config = dict(
    hidden_size=96,
    num_key_value_heads=3,
    head_dim=32,
    hidden_act='swiglu',
    tie_word_embeddings=False,
    init_std_o=0.0,
    optimizer='soap_variant',
    learning_rate=0.00487,
    beta1=0.95,
    beta2=0.95,
    schedule='wsd',
    max_seq_len=128,
    train_tokens=92540000,
)
Each number is 128 + 24 x the weight over the matrix's rms, rounded and kept within 0 to 255. Layers, rows and columns count from 0. Numbers have three digits each.

# up: layer 4 MLP up, 128x96, rms 0.393, rows 14-59, columns 0-95
# down: layer 4 MLP down (transposed), 128x96, rms 0.37, rows 14-59, columns 0-95
# gate: layer 4 MLP gate, 128x96, rms 0.395, rows 15-60, columns 0-95
up14:129143084117134107077140109090161110152137121124140110092162129128162130163159158081113124156159071105076161164136143133102138159038109109110146137141141135169172158120125088095136138092087097146126141141143181125136122152098129111123144171107128067116132112124067073133150161169158078189
down14:140156128122119105146112127086154130137122160138187116091205130132169122109152142092131158143170108143108141135109110163122122130145138154119178145129105161185155112113107083114138132084136083126159131098112155138100141151098093100115148088132132121143131159119150094121126120165151180133
gate15:140125125115142130150110114123087133114136135098130149122133099113132115142158138138124159143076136111122111115134102164125114137121104117102094105170132091095164131121125140093138096112122131079115131117138129075096152138171165141128181154109116142129138140133128151120125103087079129148
up15:136159156156133161148136123160136150109129103126137101113142175170096121096108116131114121113179133115110136149145118091136101123122119152150140129102147121141109092124117177116108129138141119146154070133137164193138123136165138106096109129097148160117097115102126113173083152117144112140
down15:120118125107176124144125148168111116144125163173112075179147117135142142111103128115154148142053141169161086128089121176115149109120154104129124099181122099105162132154124104171143126094117133129126119171135116111103128091111136166147127093126140120167140117167136103107128147111124132117
gate16:110150157105125122129134169144111133148060075140114163112093130115106133097106104120093096110096161120134150150125092150163123104124122158155109116126153156102136102116143161146145128146073181094095127118097132123136117164156087160141103124152115159116095158125172107146155135133118118107
up16:137097115126121123099097107139092139073115108151153142187119114103145115130125076141147104113180150127121144124130128121140108111133129133152129100148133145107122144120153129140088120138104135106131164108099134110124091111106116128121136122126154095104149154139181160104079126096124105128
down16:115097121183120114168141159131121164144144148143144080155121147144117137170128151163123173185167116139106130124147115148133116078153170123114131127118122104078144094142171117115119109075148143114119127158125144116133155122107104096108161145138150127159110117135123133136162126096152154112
gate17:098160156139170088112129073129117118147141131079144147118130111182100106139118127122136134120102154105146143144107143096123152078184112119097140134100146122101129151120104123137122129100146150111111085124128142114106107084138120090137128130162162137121136105136135177133135132116106111163
up17:131087101080059161138119139098141146146129166147135119136152119118141124093105133108116148104142118138150080111128127143117094174099147126169138127148117146123112092088120138170107183105133170140111151104139124136127129167140164122122142162106109131128127159138137128163135168151152149121
down17:111117130104128182113101141120125148122096120150114135122108193125151155141166140168158113115108080157079125130132128138164148110076082129102168123122133158152140132114125150115092132111115124101108119124109094152154103148080128138121154136120139130138187136146136150145143111113191129072
gate18:158121144167133109094108085095124125117123138134149118120100115163181094149116142098142115142113137124085117171140108134130124132144137134122162141127121137072172109110116143104137160090102114126111074160143145128073149132160107120129126151100133176125158113123108150097133117131103128153
up18:157120147123177121127114102129155119108118141176148130117111157095129111090136098167096141098106140110132142147153144126143128115079103075154104132132144118161106109177147144133131145092125165143127127116123105121117114135089117121093103119129133120118119113130136109180157098154138113136
down18:135127119139109178142112110093128109097120103129115142104111158141113132126111102110121118127142117108150114155159122114114146085086136109162147112186119136156171150126164126159095121138134134155128110126112108135165121160183110160153132119175139129146159136118101148095163121149142122125
gate19:136096137127118140103172139141118099125120164163132146139082103096142150100142089130105154089146149161136113083131122130130164131079166165164157169159105117161113152114133118141098117119148119104112118119132138122139153133110134129121147109124097152100088141100113159156104132149169100115
up19:111095140188147131134160104102104094071148151099116133142065106130115179140137101135137137123127137129100177125147135128148153154133155099114126170124134138187111085148139110127130089139108148092108144135100127145154112136168157095140161115094131106112116128102124209111129061141100099122
down19:128133084126119132118096150154107159121106116152079152135202144121136133137101149186097089154075070112143080111110120102156154177139117141148139106058128114101158155134141102116146176142121115174115111103092121139129123121145143126162138090157128138140167115142156120124108127160122132162
gate20:094130142149136101144125109113164106153132123115143138107087121134134132162114153096149119146114079147104089133110119126125111104151126135142158125145127129110107138135095176121126132145137109140137139183157122153184085135135159147133118148158075125074106105159150105110122148109127180115
up20:144156114144085117147140121124141144127165130084089116127105087111119115142129115130157131121132132123131116146158095127171150147124127076147105096129112151104140131120182174132158119101170110115144138183116134117112151132118102165134114124139147119162127125121150102122128109113090132100
down20:159119105117108189160150100163086133089160107169087139100159125131138158126135126119114087155107115137123095133170150137161182133126129130110133154150127136136158099137141100131113106144124133142104124097163130150109112142129117103089116119093151123135125142125135127108151128111123076132
gate21:138167130139149095133133112149103104111104091135076159118121151124104152094145197136133126137095156131127142143146107110087111110102166096104115120149139137104109089130106146116127111136156133163125139122120128142094138083095098151119105119146096100163132129140101154140115136108131106129
up21:117122116078130137153117123175157163138159139113156061107112136157136116191135112162128168120153105132127118118134102161128151137142114114149127134137076106134152110148158140114116129132124142142172124126124120096129104143137116144118128131103157129144140123129105119090124098174103144134
down21:114103095118118176127106169073129116105128190127120154134087130122160127105145123107122108120154097127112136153160152143184116120127115165131131097144165085085161147133139126126117155098136112123120125103123133115110153143121111116180148121163160121110178092111149125104110153124124143106
gate22:122101163156117194119108125135144086128116143136150098168110151127122093157141128115155100147164104131123110126109171086109139148149150104137115168161110098141146131137153104129121154108152137161128107125110141102128131140133078141106179126189132118132171139087153151129091136090088116124
up22:145149134079160124161148156110142122151193119111122090119127126175038141131170102123126140099144122123129138125186122143120181153160139102139125137115132132134146111122124095138085134188117149084111190081183123150123097099159183139106115151133126111091121120147121156098139121122094122146
down22:109181116129154154084145166138117157160121083140088140100173130109124122080158117091129098147121147129113146092164098122109075115189128116088120102154161185136157167112144118112148076129086171073136116121134125159155124121072171105125119099131158124067126124141091138139130118139125144107
gate23:154126158157133091108100136126136119158141126141147132152109120144125150095123135165137160140102154122071171121122148163129097120127131125157152101100110153132150096122124107127114138074085100131147125141184128177099143154078118110148164130121164133152094114156113130107146115094134120139
up23:136156148104122139131134120155120104144145131113130119145111066143118183106100145134140130108090109110099151104110123146103151113130107138154053150146118151159104170114142088121160162186127145150150095144165087166142130129163143125114160126155135128128124135148157112116120145139134097151
down23:136095139149148107120117128107166123171098103110153134114176125127128121124095148137146165151133128143152097117107124098145124113117120115101121150148115096164114127166104113130143067144165160087175114151117157079147151162134141168124133160169178161155114109155167108124139110122119116128
gate24:156108108104186109129165142136079168136159135154114138142116145103100149145118106123128134100126059127108100104130127137127115127109142142150131164158171119135103137102120123095160079167139141149146116100108087128175143141124137123135099142137136115143154109103129110085062120138153131117
up24:176145152125119105098177169111136090156124144132101200140101104086138148144144119170146131135129086109105119119120124161176135090137135147150156106149142149148120132141132098122146103119147144118114131153150119135169124137087169142129090132148111103131125176079142145095099132136141106152
down24:137139092113110074102160177100122153114142140097116140165101107130110139132121111165129133099119151124118127101117214142141120129146125119124142164083136097141136115107128122119146147159109148158137094101115130117155112173126148116139085165139178075155139144134099140123096111127146135118
gate25:162116137142131135109108102131087124129122120130112152056125160150103115127130101154147108139078157111132159102150111117128136082135119097107145148104097159122091155102135129135104118127128102144091127152176152156157136141111101137194095122138123126095092124127139111084155126122097131164
up25:071136150135156119139128114129103170121145102087135155133154104170154086128107172116113173132165135104120143164100083093164140116136085148134117099119097127158119127134142106080127139108107141110138117173136166120147118142131143129123166129143147114144133102129109130119132173098128134138
down25:127165116108145096118132155127127165157115163078126153161124103136149136190178131138169123181092103161108152107151138103093131141136130151124086083122105127128135154140149100128160099134117153118133148128108085101130112110133156105137090124139132139141159123097112089137094157114148151145
gate26:094141130149132146123119136149123132144108124133156085104108149153107106090099138097144140143108176151161097086132123169173115138130139132131102130168127150132123136135058142123119155094091108132103114142155148150111127105128121082130127129141144162091129070109102137150139128118143131134
up26:098162124126076136104118154127132127127129134138181083095089128158111153083135141128103131106082134162139106117133103142141159119101074139139121139136132117101127177149119121069107144139129155132113131124174145097147124111119150101128092138134129121100136078164141135178137112075108130139
down26:124165140133154134086167084156140131140127124167069154144125161112153092117171096115148150107137087080112147077084131107123147155106132140135122101130115123116131106106128123128112145129152126132127139174127119100140119127110130103169131110131170106139125153134128097100134167123109130122
gate27:124110128145113097115100134182164129089152075121135097095155134157145095122145115121113140099112106151174133196122114161095122106125092086152144167137133096090105137161132125133118098123143103144119138131119118158111092137114093107151095130094108121101139162125156156161169161107131090111
up27:110117132090115108119150142122129148165181125121174144126165123113119143124168145132131107134098111131152121124095117131179128124113165138147135104171145109124116151118104142138178146115168116157144123113138136150150126143119116126078105094145108153117090139125094105102176105131138150125
down27:142132152089121102119167135143142128155147132103090121138150167118124140167146113136162131147096098133157118142091133141146114131159103112133170104160126127099113174128148144131124127134100122087156137179124120113122109114107151103095126096156119095124115153149114109102108141167143157060
gate28:105130120119127095113127093138127127115155120129105138143088134083138130149135122118119162109121149150072104115126081140122099145120115115085128125121138137119124112130128130147110113071138140100096133130087161106095164115097119156145123106128113136101166132123094135133133122141135115173
up28:122122114142098084117116100111129123111130200127104135134082140102128131138138129100113148146157142143078105164143096137133101132100145130105124120128130130135153083125111167127074138070140135118103129130144149115153154141099137150178129112116145146121181147109146103164121103122130120137
down28:122121118105096147169126177153107110106121109145136138135142150154107118109133152166150127148142133135127134143106131112081112131156132136108107108099088144121129164105090090108170148170081132125159092143147117113130112145163156146110144127174131146147128163122139117095163165174150116129
gate29:151119160107166111119102155174141121121174123099124120142128166129117111123140091102119092143120101145083106049151152144135106148137112115171133145118147103093161156100112133118146120132117130122138110132121126162121087104159143110147123157176137112140111138111130145177166098164109133132
up29:099135166099087145141135114119125132145123116163124159127145121118153125098132123085146129086136123114108131139127142128115100158136124133099137126164138174126138138123133117165134151165102135155142152138115140088118150137070086148135168168115100094156127096156170094163125133137154106113
down29:151152122137120149145157131075134136143119124110169114113162162134129133138117202120145111109147163067165130129141108135126144138129120127121146072146146149103126093096140130135114124180099173141103137150111138112151125122092120153150123087117127167128135122143086103127077096119139121110
gate30:135105143149119085121114128129107118159159097091172156155137127131114121111061111152146138120122149146095145120101138144127129115122122133141119126130134149138157162172102151113109100130057130119177110090124164128114097113090150153139142147119157086113126104111116110129095127124150143118
up30:133108170114099131135147100139094125123111115138102099080129138169131141161129147111144144124101080106124136122123130124148095138120148084115125067099160092099127127123147152111107105106103125113115114147097117121166114104172140099152149110114125114096132117134103158116105190141117143129
down30:078144097067136090159139131132183091150129138086123117159125098137099118139112117125109099125171157154084145116146120108152152104114107106147120154126107105100111161123136129144095169168140068143119142108175116138157102132144118166139142170159147123127124141134138128151112121129142137151
gate31:096093055140142110095131122158113141117132154105125112140146119145142137164134116142125150152096108080108165064102132110136090096117159169145118119115116131121136108136133157149126126130139125099130103113131139146103107072141110161152149139141116110104056131061146115135121107127118136107
up31:099131105150136192162145099166162151160117146123129085116135148114099125131178141123159162094130105156161122148159136129170127145149121132133144134101148115142087160123169137181140158120123132107138148105122117164138134144145108145142134105145153147116121130140118116068133140140165104124
down31:130114155122124119126119132125132101149141116118145116122143150136099171163172185122167142112120132104154171155154146110110128146140144090139073141106108148176119123120132157103094139154160133098114157148163125141097158153132107137101148145180140103104141127137150147088117116116120143108
gate32:146147092115117103142161123117098172131135129142163148145125109115124109091100158119138109092155113134108115143118130129156125126062071155155146154147137147131103127168134127110094096139142127106122127120110075106170140111100133135101124098143147128123171176092125134107157168132136191135
up32:141166111101132136153119126131102134141097123143122084105135129146125090133122096119120165120117154146125139135116124099094122142134113145074107120165099128144118105149109131132127145168127071117107119084152154135109135163146164159139139129121111133104106108183132139149131148085132104090
down32:093163137130160158123126132151140117119129151150120100129147133153138109130110108146102095165117069133158095120132154097125147157134149123154129140160077144115134141171147128150148094111114100120128114120192118128125145136148133175125099142139158150131117082118140104101159107137132072163
gate33:135128189109128136124125117125140096166165100167117161154149152135123143102054101140156145118082082086104128090159178121119140116110141135142110122141129131123108136116121136143065092144124130113110131154082125125135140147156134103139192118175118115179114106113120125120099152110080160119
up33:130159127115097177140104111114125079093089134099134129105129163168125154154114112139107144129100111149087208142135125110121119084113154171135125124180159194103135151121115120120101097125126126104090103147121154147114130167154153087147149135121165129128121143081150050110130169136128127131
down33:107119151154132139102128100107157139119126120166136192140156183158124153126124161138102134148111188118128107123089102098122140135145142121110107091144113119090159086148135129089162166124139118122158157121136132106169088164150142149134101124122102153175120100153158138118163181159110076113
gate34:122127096117086108144184159131116108132121109110114126077115181131116123140109082108137130094151126138123121154129121118150134127091128122109153150111117159150147145142129124124124155115142142108140144101126126106150147122120105155115155116132125152110106158147145136157128123142099086140
up34:120168152123140118124126130145160133139109137136177159127135108115139173147129105123119137125128176096118092118114122147113107151149115121117142154114117118123165129126140151116131105103143139101111110141149122147090149123110145137112158087154100087153151119121083115113140151116106128157
down34:162093136132122171154111131105090143152146125086113068127125097113130099128088141095119123190159124121132143109167140167159112129155127126121094129157149121152103166136119106143114121128120098093131139080160117170115117129104139122133167090115123134126098138130147117131099152127158130116
gate35:125134115113144118129126130060094162160164119127095123135112127114072116092131135117130139101151115136108110115164120107118168144103130104175131148131171094144126124075133106085144135117149138114132132083123082148111107085138146092114119098160095109166086110134103128181095115103140148092
up35:132113087114128186144126105129130142129168126115148141097148127175109140083121120132105134073171122152080120111139149115108123131114154126144142163134181136122120111104130114096125138122175120112103147098124114129059114100143150089134139142104155161107090131103132099180076137164176158102
down35:132142148135121111142095147129153156154121132121133105181144101175167121120155122124189090119132181108122124141159150125132125103129152161149141133110119146134161069145107148127143143138131089133122139157129122131187107102138119130098145169131094170107105148181214117141167139068148105129
gate36:117109125131174122103169155155128156153191152125120105143152167158120113166110132132127111101139083101135154126164060165144141104112117104111121126155094081130127136154118125077123103141126100106134103119130101101150130101149166102149123115107151123166096170128092072114137161157118099086
up36:131156139146168116117168065168131111145142125119150078099129110127124129130152104164120123161110102115074092139137097125145086150125141123127142071164111142103159133124145161202126108117161112127116144119164126121049135121113128094090144132137093137139136151128088088101161126135146140131
down36:107135075110126113156110108130138123139132117115098153152139142094138082155113113135161093148115114130142140118114114120100166121130105107128095146122164172125093077141138134076148118141143084163146120161123169106182103156097110103119138126127137098089133137146136167131113135117150113098
gate37:137160106141119113157140136163113121167125129097093084106107150126126133136097101122166134134091119133145091126097104121126084114158111125133092112093129100170143107132082121126130094133154158090086099126120154112113105125107153114120119100136144104160108150129151137125123139113141129123
up37:125112138146114101098135102105137111094122146174116124162160105128139145099152113118082125131136125120131145119167143133124152134098143151142154182151120147080110115159134161138142153114109089100163165146137116145109131100121096144105147098151121121113141130114132157129117128172106124127
down37:103118115104091107135116157138113130129127110129219141149138145127121175141124157141171158117080114144118129147138150131141087132125165143130153116141115153109148108134094143109131149162113097093130131093087106112115128162151138142121180145139099165124139116111138111113167144135141116156
gate38:109107074113132086198098143113119126109144151156112100106139110118132107148089165093112131138125144147136110098140104136096158111165155104123078133150111120143111144092139123090135138143129144130114125130129108135120159138131134149095117122128165107108123155125142150157071140143155106158
up38:162133148109150147128172153102143142119127145125141109155125121144094136184163144152134113153138132137130135173154161136142133122104106118163129101149098129134154124116143107139114132140146111100137109099146124110148175142112124105154148104115120131118118137113125099149100160096129139106
down38:169089096141135098132141132141110109110150110120139120135106142124134115119095129131085083135132113153160107128140102087130128104134184127094135142100116110169123140100096101117098121124114131142131090157119148167079126113145104126118096113131154073128118084132089142115133157135117117119
gate39:172105124150114130149116163119113117108109108115152153139098137145112127102143126146116142131078167178103130176145144142126130135131155125168173147122143142145133133155086127156097098100091113104147120126140165119066118167136104096099157140106137120093168131132126134141104120146132112152
up39:107168150126150157134155180125095130107170147128085141124098126103091117103153122090108123124162073145132121118149138117158083141120128133127113132084137098178142110140120167138103153087124124115112107137110142116121121153146103185149135099141140119131148120113126133124146101136132136110
down39:113109146095112149115113132144105121093125121112138115140131118138088130119126153150090164166149132156118093132130120125139123166136067097097160135121143120092147128154124123120096127163137159158168142158141121118133131153130146172130082068125124159080125101099137106154156170145158119108
gate40:108183113115124117138140110130128174115128142116101092126062116182107096125105157114135131163102103134139119120114143068064128116122083092135132097150135124160165107124214120072110159142118149111095139097122142094113099154147122119102127171158154143111124108127155121111117131103156122132
up40:150098176132144132125108152113156116145144169140166165107155129091145160093144094130126117104113167123110143133166109159194148155111147131140128132097109152133100143133097132176146087113156135160160097144143080151145141094146152125146124125096090146119127142111093124141122137115132126129
down40:135146092144141157136114154137122137144114135132213124129120134114153111141086115135140130155123119130127122130076119121138167145159139146127141143122141110143128091124147123075117096086166076141120124179099104150097142098101103118128175146099118145117095128151145145129140113102108101105
gate41:152134138117098132105139121081105103161122125101136129093107153138136142111131132158150113155112150128153134122096084145093170157135116120152131109101131157180144106117111204089124101141118081117103091163177125111106140093109132126146102135169111142099169094110139158122112109101123143099
up41:130139129151151087148146159158112115139132116131129098136087167121117091087162140144113095127139151144143144116131104101110096133120161128079128132064132148110110115140166151171142117091132130125110136112114153110122074136072132115101119149099116138143147138132095148158134110107097100133
down41:112120100093136156100154103149135111132136101116116093114135095110125122146082121141147115118090086142110167129167098157156158105119128133105113114146128158113111115141113159129116138103094146131145134080118116163150100135135133128124108111109113109139141122098088083120112114130071136153
gate42:132166149127094095135140138099153124106172137089140138118113095144110155127091106170122099132093123165084141128123152152136124153143100151131131133165131177097105126111121077154114130114165080121108118141135118118148126119146160109141146141151156113171169101133139122117168189121152081125
up42:096093093120198127110147145160172120121128090174109093168149157094120156132135137111122106153125128091135161152147098109124131103106129147113132119116112090137163156169131130109131121161121138097141126152070140134142142135117110127093104082119147117090120118124145158096127153093149175142
down42:120113125135130093138140098116107116158150145124132101105103091125111125136117138102164143159157121133141107102130149127132134148106154084124142129077133120143111095074155127143139124120114129127116143135155085150147120124113161154162163122094144208147144145156114124101129100130103112150
gate43:116097144112145161114163135159161085171118081160134104127095178113171179139101154096152142114109125086103154137107121139143118201111143092124146106113109083133150153130078147124138108102111110079139114136103094113192092138127116132108135137134136135144146103076137150176124143125088147101
up43:127136105097137118164155154140079148115108154128085134110108117125111130134180124130128135149114118165145139115077128133068074110165145093107126154135100142103131106119109123129142134096118132130087108167141174111120138137141149120151171066165129073125091163151124118141137138141142113156
down43:140152132163138111159107090144109110128123130153158139113143150110087111156161122142143154126137131171139109143117107101113126146109152144131129132093159160110093112115150145143144149137122090129163160104136142166121101091184119158130138137073115148164101144112165105138106139144105096172
gate44:185115143139114126145130176096126158106129167143079120111149093135109092147097131081101115156142159117132095153150131131126168139165106108172148095120111127138127160121105111151086116145127155093124132143110161161145173117099126149136152148136135120118184098131142142167166116140111092099
up44:134123178130136150110110090124157120110125129120149087093127119150101148137146158107131103127095138082165135136102132092177117121134166110136174145104149150126104163138158092117150120133148156103129125133143186091103112145162154100161082141145129168110109131175138123096166123120097140138
down44:130166133127116133111146189162105141169132141091134097145097127138144128129119101089171100149145136090103136115127143126122152106164124135115135121169160176141121134107147128088145116091125089166135128176123146136122104150105084161091154151114139100164119141094146106164093144139116119095
gate45:095120087143144115126097128160101128119125152144142137173140131105152176146146139121094095156158115196135112146068117071114153116098160145121143131129110116108142113122125171107151129128142141123120118118104115112121091081115112108120112098161141119134078117108110118116111120098119143145
up45:139117152144116125112168132132099142132108101129190148095128157103114149147084171104163129150102081107110125108106120129153096150082113161114099163124175106115144161146129090149143128104065110146143119123114143111150152147154147116115137158073127150163144163133113130079105136142106148144
down45:128092117161128110160125106153096172165132123146130121143064125118116112151102123113162094151127115121151111139135097088117144105110126147058093149040119107136115141137119121144101140159087183148141147113119127101100155131125084101150167114089109124147149106138122137112098135081115119140
gate46:098159136136143148132119146154109141152144182124145116152105186123116076122093078146139122148098156158146153123095148148153120148151162091160121120111129156126151137113138128113143088114134127077119100097142133140145137140101143166087106118175137115122100134125091115122156075103139134108
up46:141107136151134072090156137148148159150140101159144109080110134126111117187155119128116099154147123148090097099151137119120095121148099127086126078125137119107065128137151108137130158095125136135160148153127122138139111122117173139091156077115139137094115112161120114119164127152108158085
down46:143147106112148126112102165117116139145144093153160120112122135126125057124091152127112165121166116106142144109140125104121148061128116151132108180123107134136167137170119132132156126132144153129135120127117151166132158155118092119149131160052132103164107084124158135125171162107145105135
gate47:127111118138121111127127092150118099136069134086136180141106116164159149134081176088107115134105130117107099154122147122114093108129133110162135158119092114157120134187068131129087132122135077103131135156098109162118138110130079152178138126128107066094123094144149105148080151096173119133
up47:144152079122074096166128115174132116065159097137110153121122109133150089085077135085164129127124108119165116096081128096105151109135069135140111149153135149103100060139159101131075146100160094115122090115119141170138145150187114122124070130124117128156131141136134101126107169146160142115
down47:133120111130131160101101114104180152154132170132117134137138155138106135125164099130167124082123122112143109137161111124119060131123141104098140117102114114111141174167132110084115138123089169162130147129134170173096120084148136167111182114121130160061130142201102123122116102109121153167
gate48:145135151132121111149128178148088130094125138144144107089126157115130141097126097140140124132148136121114167171112143105127118136140119173124199122116151158100124059130115132094129174106122159125137108110116171106167137149108139111105126131131124134147134158105097139142083165089133083151
up48:117124108176132116180144132130110135126129085074130150126121093125105133117123131108126171140135109135121124118126128135104110108130148148141100111147140113150153152118148151082132163180117110101142136093124135115132108151137104119096098116151129077125144091166136178151121135119160159110
down48:126104128085110163177144165159164083118103121135196139146100148143128160132081107090163145136133146159130139140137158136129114121142149141116142117155160178137125145145142148129158145121170140122125152132119114197126104160145104187129147115153147140137149099162057115115155109130127104131
gate49:108069131142150119108103097163085081172114151115126102141133143130151168130114143132092144121130135167127164130099124124125096105122151116137064152157096122143158149144156160122084138173123092076128142117126076093136097115094089139160112152143165121123124159129152112098115145100119118129
up49:126165150142142164105104106140111143121130166158120151167086118107094140121132097139143127119161112170151174130120134122150117112136144140141139054117132145151087188127133173139135109130127156119103137124147090139106131137094132131146112117140133137110145127104097157140098086096117136163
down49:140122171100142092148105121158135168151111117080171132152135163125119111114116131100090118156184171140134111135117152138126145151159093122144136137119085137130122092118116116141122135127126139127153148163167127154126142133151162129136127131165101128079109163139102129128125138180126124087
gate50:092069164139174084164132135151117112142106119089172111142112081151134105144173128155123180146129153095123151150149092173104111124088148106074153131121072102125114131097134165138129121107170117080124157150123128107120106137081161118119105090118126113085143188124136116157124124099172117097
up50:125127103125111103102182114123117097149191126187063097160161122169086096166101116091097130135077113146129135114135156116148142168118122131126184105121151171124126136125112098124076146097113147136135133127101101137109160095144114126138103146108153127134142162140132128117112138167095127120
down50:073101065120146123108121080126136135118123113131121111185129154156107149128092168079195113088132113081140145133133122128119138126127144152126138145170135089125152185127126135118145156118099095148119140153127112138123145143172137109119147082154056108110116118150145098155204126152121095129
gate51:139090132125091161113124118125132097161170108145101152150063123111113144095114155086110084119108125113153130150138114101118148105127139126125147170104119122084109133128107158137107095117126098096146164138137147143136145068131142079173131118158112133132121123159141127128105163126182084141
up51:158149122148081142104115157146086149161120101144157141095095081138179128175102158071145113121150112105146143121154142131143145147088133106144131148117135139126092154144180100116117080138105150069098139108106159102108142165144125137100146116144092098105139130159092138113126119129127171107
down51:165088146110175096113125141131176145119167137107131109172159169143100129102140162128172105181109129136129095155111120096118110151144122119143146122085111128158123078108057120160162155104117090114146128138171110135112122091118135131140120106092138088106060129118097109131126136138124149140
gate52:116117131120151136160144153186164149122158151139142176094065115129141137122146141144124137119143143117130122176142081122147123187095114133121160105119153145116138116108121158139131148121138142105075167110122138080121098107122123123136191098170106138131105165125158109168130133164160119141
up52:137143135094172124094130091148124159112132098113110140177136107109101124113114113105147155118132116113120178140151159144150167126172144144163198088124135147138108148130152131113177109108090136108142134136088147180172081163132116110168145142127161128133108122213176146084149109072140124145
down52:105149092146125151167149116109112064135149112139133130147088106111139158110112141123133122128096115166096138109148143119145134134150113097124107190124089134115124130180150130108117138106131178171125149113139097148165114105132139122106119153121104168123125130095073166117100145133100107158
gate53:154166156146079165101154122111136100143100153165114148147155107132125101098133122085142107127109141148145123115116109128109130075147122123084143153144140104136095128102142090141097098131094099130142112125119123121134096161123137137142141055156129084121114151082132113115112119139155096149
up53:114142088118145080110131130152118133102160134119144093160115146173109154141119142150107153123158140088119149111153117145123151153150165137157132142122114142123095136125101142156118137118145134107093133145128104134111145124146146108147148189091140163119162124144073134146089162091096149100
down53:121159134110160118161132119113111144090146137132115186098145129152108140111133119123141128116142151140112121104128136128106108141078167129093112133126110163138122111098145107098115148151118148067075152173143121097106142131135167181132145138124109132182115109177159117162111144095169166119
gate54:100131140123118132135101151092111157146094128165157115093092111095083179124129135163190125147146145099112168141163163118122154148139105146142135091104117120104098148140093140094088111149132138119108073142161150116080134127136111132125178125151120089161120131090130132072146126106174121145
up54:115144147168070144128135144131152202163077114119110059128104138115107189119155115124140140133166129100126139151118085088148104110127117134105128168134059103119130123183144139164153138107137134155100119082145148084107167133141147179171138146116110087133133132138145126148126146180137144143
down54:156106093124119153132151092203119120120133110139101100131163118099142129102151146178093112156125132107130090124120103119131102176118108149126132126139168142169123154162120122139121109138124080152154122130119138139110133190090162138085094087166105166084137142143171110112110163129114126153
gate55:105135097119157113142121167076101137129111110108086145099113118133143151120082133121148084115179153133138077140145139101147113159121117065148119133065145146108114084147131136137112120156137143108141077140104106133124119125164138144143146101136128115154148186160152186122131102120088124106
up55:100141073098119161119125108182156157156152114099159137133146133110172130162123134125103178118113126105122144180145113163130102158104146108147162097159123102102172157111097147126134133101161138141127152124113180118136146098133071130143143127121126127138176112133131117114122114136113179177
down55:193090121147131129167168088132127184155090108136209138129148114151127133107145142120120131128146116125123149138169098131111132123110108152138165126137112120140138120117137104117116116088099162126144148161124107121147141114136161133121124142115129121122137083133151142115135165125082154129
gate56:110139116098126132093094118163133144133145151130089149095077137081112155152086128104147125130106152098142143136178129120094167057138163156143117075170131144090122133127128147161115100129128115130117090127154121104127149137092094164154129100126163145101156109094145140164157159099128091190
up56:123117159131088091096112132097146133148127159129134146145158142103088101088133125141156123141147151146146092096107140153114114157135139104125161126124129155151111121137153160131103144097124099087174113108193114148095114114129116115132175096183170125154112130135116098114099137093133166117
down56:152134118069128099101117134136127150120104132157160118129169112135119123112104130135133097127140123163106128079141155142137156124182132099111143129178122128099137131121114149125126098106147162096088086077146078144140121112156093150123144099173142144092104122100098169097113104133164161149
gate57:165109126174148117154162158120173097126098119104133120144134093111124136085148098117143132158070115170080152119131140133146113121123158125100114145093067104137098110114150177059161141150129122100146081126149178112149151112123142127151104148152122128095118114113131122137141134120131118151
up57:144142122135115148118128147088154120153139133052176141153079076119123116113130099101151185149092152135099160135088153101139138128106180175122161118151119157113102144161117120130148166111108132119158125134166132137146147121123121111123154156114103131103134178154171133101148174149129085142
down57:101129096134127145108136144086107098106139082179150182144089099133112157149108125108126110161124147113154098125147073112109135154130133108092108106123065117121128138167155168159125133136139110119174147141095114119124130150127101171141131086149129121140101148125103105166154132107131100140
gate58:129125123168121161156086130134151135132146208129126117137140126141156131111128123141129121128137141119141135124133135103099158110135165157110189147114125081136098108097105123090111101159170119170116111148127164169130106152100158108103153093129108107140149146131133142140098108131147114137
up58:110115160128136136147158130149106156140148116130096130125137148128101110137094126114125139100154114133135156123107102150144081154112110134150116154145153143123104140177148120131146105106135138181107097114089116120112183111141193092166124115174091160157158129150148123115120120117143134166
down58:149126147135110144133125109129123175119104143143056148144164145118129105153081155111074128129132158100137135128174179111126116182126109129151148123121139135147146093130104125171132107132123126182132152120103137091128164123158154150165132104124156138132148146113126136097101159078141153158
gate59:084162103174201119110106131130086161136177123126141158136131125119127114120111165108119169111156128116147134129138138113142149132108102120145122161132122170124162114130090061095131097097066097147151099120138088160092091182118126144109127135108125121181108137102113121092122094153146103116
up59:111185119176154102115123146128129108117120117122181137149111135046144137121153146169107129162105156078116119130152115125142113138130086143093131118092108134149149139155126098124116117136152159118161155132128086110144156140136119139092094187100074152103167136098122156147109129134120127134
down59:083126079126137137090130138115073137090163161110077151128113127110136121109135100141128124114102097107152149098152138096136136124067113118124159094139114089122153108119156087098166159116103078162113141160150074118145152130107119135120122121102116120158121140140132120151108144099109131112
gate60:102151101099162112119122096107165143152178117147145121128130138105146086144172138112144119153149125170125132152162104116173181127169136148082155124146161122121107138113117132125127121110103172140102158137113122134096112128133155091166133131130133156154188140115134152127145132122124137093